Each number is 128 + 32 x the weight over its row's rms, rounded and kept within 0 to 255. Layers, rows and columns count from 0. Numbers have three digits each. The size before them is the row's rms in percent of the matrix's.

# layer 8 attention output, 96x64, rms 0.0722, rows 0-42, columns 0-63
113:191162130100135111153118089111157070115132160153162075105152128146096194144140140093134142165135199137116216141072140142116169102121093092156106103199140153174135124136143147099128141098125079
089:158034149111117150130133133126122099165122146124097176143120161110123117137115128149146138212160141162144129201065159147154128120137115063110122133101157109168155185123115186139158115081075177
095:133172088138153153138098181122036077121152114144122096099151162130169125128126119166086113117082100117142133172080099122096134136127111163106101111076126102167195121114107116154087095092129038
114:070207123148178153149084045144102152142097106129138144091170156088119136118068141134104126082157182106154119121110147135164148068116158110148081135138149160086132161150120147149176165150098165
111:121143134093096130107104149097134173121116122130145121160124197194113126118143145106146089178136105157144185181112114137127171103103098159061131121102071116161150127167219160137103150123198087
103:067097139136119175097123120171074086184116119146149108191157114166152171140133071130178147193133140127126172144115125153124098151100113119176189138133079134115099100126064138129137109085062122
109:132147139113141145159096184164146125171097102110084129118157103145106106103158093111119142164172117140148082153116151134111118149090083091089104179191102112074179119094168182109161103084121040
100:176123090132143097117152124127093155123187135130152181109093124113183145093123142122094082127109100084157113146166157092086190142106118134168126166094053108058068143139137192137152144123084105
103:115058138178093156124112144109171129054109120163143129128153125123145107100132172076102131185046154133173169159151163081119089147159188120138141124123162102137174106208126118109141116132129142
091:113168145150116150174092143034186105115078144134098138116128099117124081137122135099131152171135122120121153212117137152160123100162126152107134169088164105172113184152130101122148196184140080
097:127081156111118172161078088122118136159112103102130106104169151090116141154143113121106169135065076127108094217125125122188087166169115141213178130089115123133163121111088096130149137172153116
104:111135115133146160151170140141101116133057089120168178132130087122080128089101163149169184035119166112146083174132125129101111171117142151082116073102148147153152068072161112130117120158110157
101:136153152156105108170167105136196131119076150167096181140136082131110114120056144117145144145112066135126089089162087110109119153058160112145095157199152114096104123141141091124143092078089091
093:117122070162180140183106108069126156097149124146119145137140124105104101089086093123143098122125117190142135113165107114183166135112202174146148122172187207176111105104108101137133102164172134
105:093059122153181088135140090174176114116143146151147187146133182174152081116103147069090116098121111116150144102141126122126120141086122151171136099129074119152109118093112183106070096162175065
093:147117127104164130103164136191134119086148138174102118120110090135177164121134072099167090141166152156080129099086141122155099137134153166123098166186160109090185190108166141159076117176186148
094:135120136149061176135052118112115116093088116100183114132150134138132112147097162123074098104138092150151123111093189107149128133152112105175121095162079084152117188118093080186133119196087110
108:129131152139167162133110088147058100122092139125127115142092193136097104105160192124126110180151086158200145130088172133115135175161108175128133154120082116153148103135187164057120128115129071
103:087161095073068110177135169132147109128154199125129084105156112128121138136057106154132127091092094136136145084150089099128126122148165118077167109150167171169107118100120124140151100198068085
099:114069178126129124165146077107104130102112118101163178113179098156175120166160120092090090104131074098066142096146119126094152083096143157144158167115124092128101181133175167121080081173090135
114:095147095160142100093106151103082114122088153128160117147124162163117112169137132141095119147098179160161187134130177075109146181148074144182123113194078146106109132130146148110077106101184201
096:140065096108081158143163146166117105165126163148070116133182077151168131053146103097062086142092186134098156146160117107112134149135164116156134147129096097099061136115079104120128115089161136
105:086116071171125091130189053122166140111139116124086152043122086157103159127112150063172186170120192090113117122141106099128102153120152139140081141118121132156077118128112165159106140119106115
097:134084198089130160097075086138115171094142164106113133166188116117117081115143156162148091165151195173056151150110091129104123152119098149098101092136119141104162165089099085108126077152142135
095:155124095166125155153115127127138149135129139151165106171085139173127121103140127071137139098134211163085116114150195151131152091122132122109083135117129215122203194115141160170182115147171128
094:094096086134134125105072152155085137131093162086083118137091103116157188172138142148096155158114083125105114180154195144105125106167071099079189117165120108093106149075095163170153113113142135
100:120139159137127186179128131182122158111087137172121060100102131091093123124079123095181086104125149135191120138154123106126103119104085178147175067173151067091100128112153091083133153144148163
108:130056129116106149105131102150099130151154165154115168094116171108142159152115146131136177166124111106085091178130140179144093142148119110158130216038151152178110144105075147169131106133070141
090:130138148114163076162165154103161122138163131113124165144063186101121156074159102158135148103139070058131146154138121125125086129158080102128052101132147142178200177109140105096169147150141133
087:121110150160118093086128102147130138121124106059099161113096134146170179180127132126068096105184145140104073168174164155148141185214138148103108138121164141147082132123101071147165130113174102
106:146149146122138155144177134144117183127103110051128148174109127093089137142164063095138080084111137091105126111075171163090012156143123094151131137095106142133112140112108104105177112100124146
098:155155144083149101153148171195155147126143130120142151094099076100093066174169112113106097147168100109175170158096076145136095167069158126133048122096089160146143137174135114101114116156102127
091:148142160137139131058099154053109179144118103119180185158123129145086184137164101059113181110142154096131132121120148167094145115107186163136116099099160117147132145061105159177086106124144121
098:122091097056106152117082095099180102095111113122116098111135157133130185150163089101095126146105177101162149181149124065197162123136165113110104088090115090129087139122064089116075131103141141
095:120119147109086123168055078132105124163162158116123086086098073067155143118126086114175131132100151171141179139124073149118129162155112098135099079092121171168139208133104145094124139135073116
087:049131111124124087113110134099132076119178134100110136159120164083163194137045114153095134174118148130090151112094102103140111086127119176073092104110161156164178138129130127160165142089156180
107:075139128146120023165124170139126153174169140091108097143148084099082104128129094165084157184124119123130122089117126142158123097111171100168176074095124091160156127104181138125089138165102096
103:128129115130121166161159119182119099147141155128153079152102178147140092071147195125151143125152171092161143106166155170116069173143080157163083142131074097146130104140109086079105116153203156
102:147070103120070147183121111102151123083136150119144155148149172153130173123147116116099121118112135132166160125152127153066133123165212100161128138087130140071146106116105112203147088190156059
123:125171131102113144142158095147158115141129157178074111128156104086171134160125119157111150107118167088083091187078131151150106125208148107084146139122221154133069120115118081128085129138081099
088:102143071149148143145177179135103085104110134114130124146143133096131143118063131117072128124113070098159169118120191146077108116187113149103192162158137110153142203170102126117140137152187180
100:102096112105197158081110174101122122138129161098126139065124145140106126160172123121100174157098158070116127079079127112138202166173128078159100075151123138095097160119158191114134143112152084
098:116139173107089137118164170114143184132174153056111149154135169157129176082075106129202153127151136140142085135100123153107092120178209167097117098095118108116151162148108138090092082149142109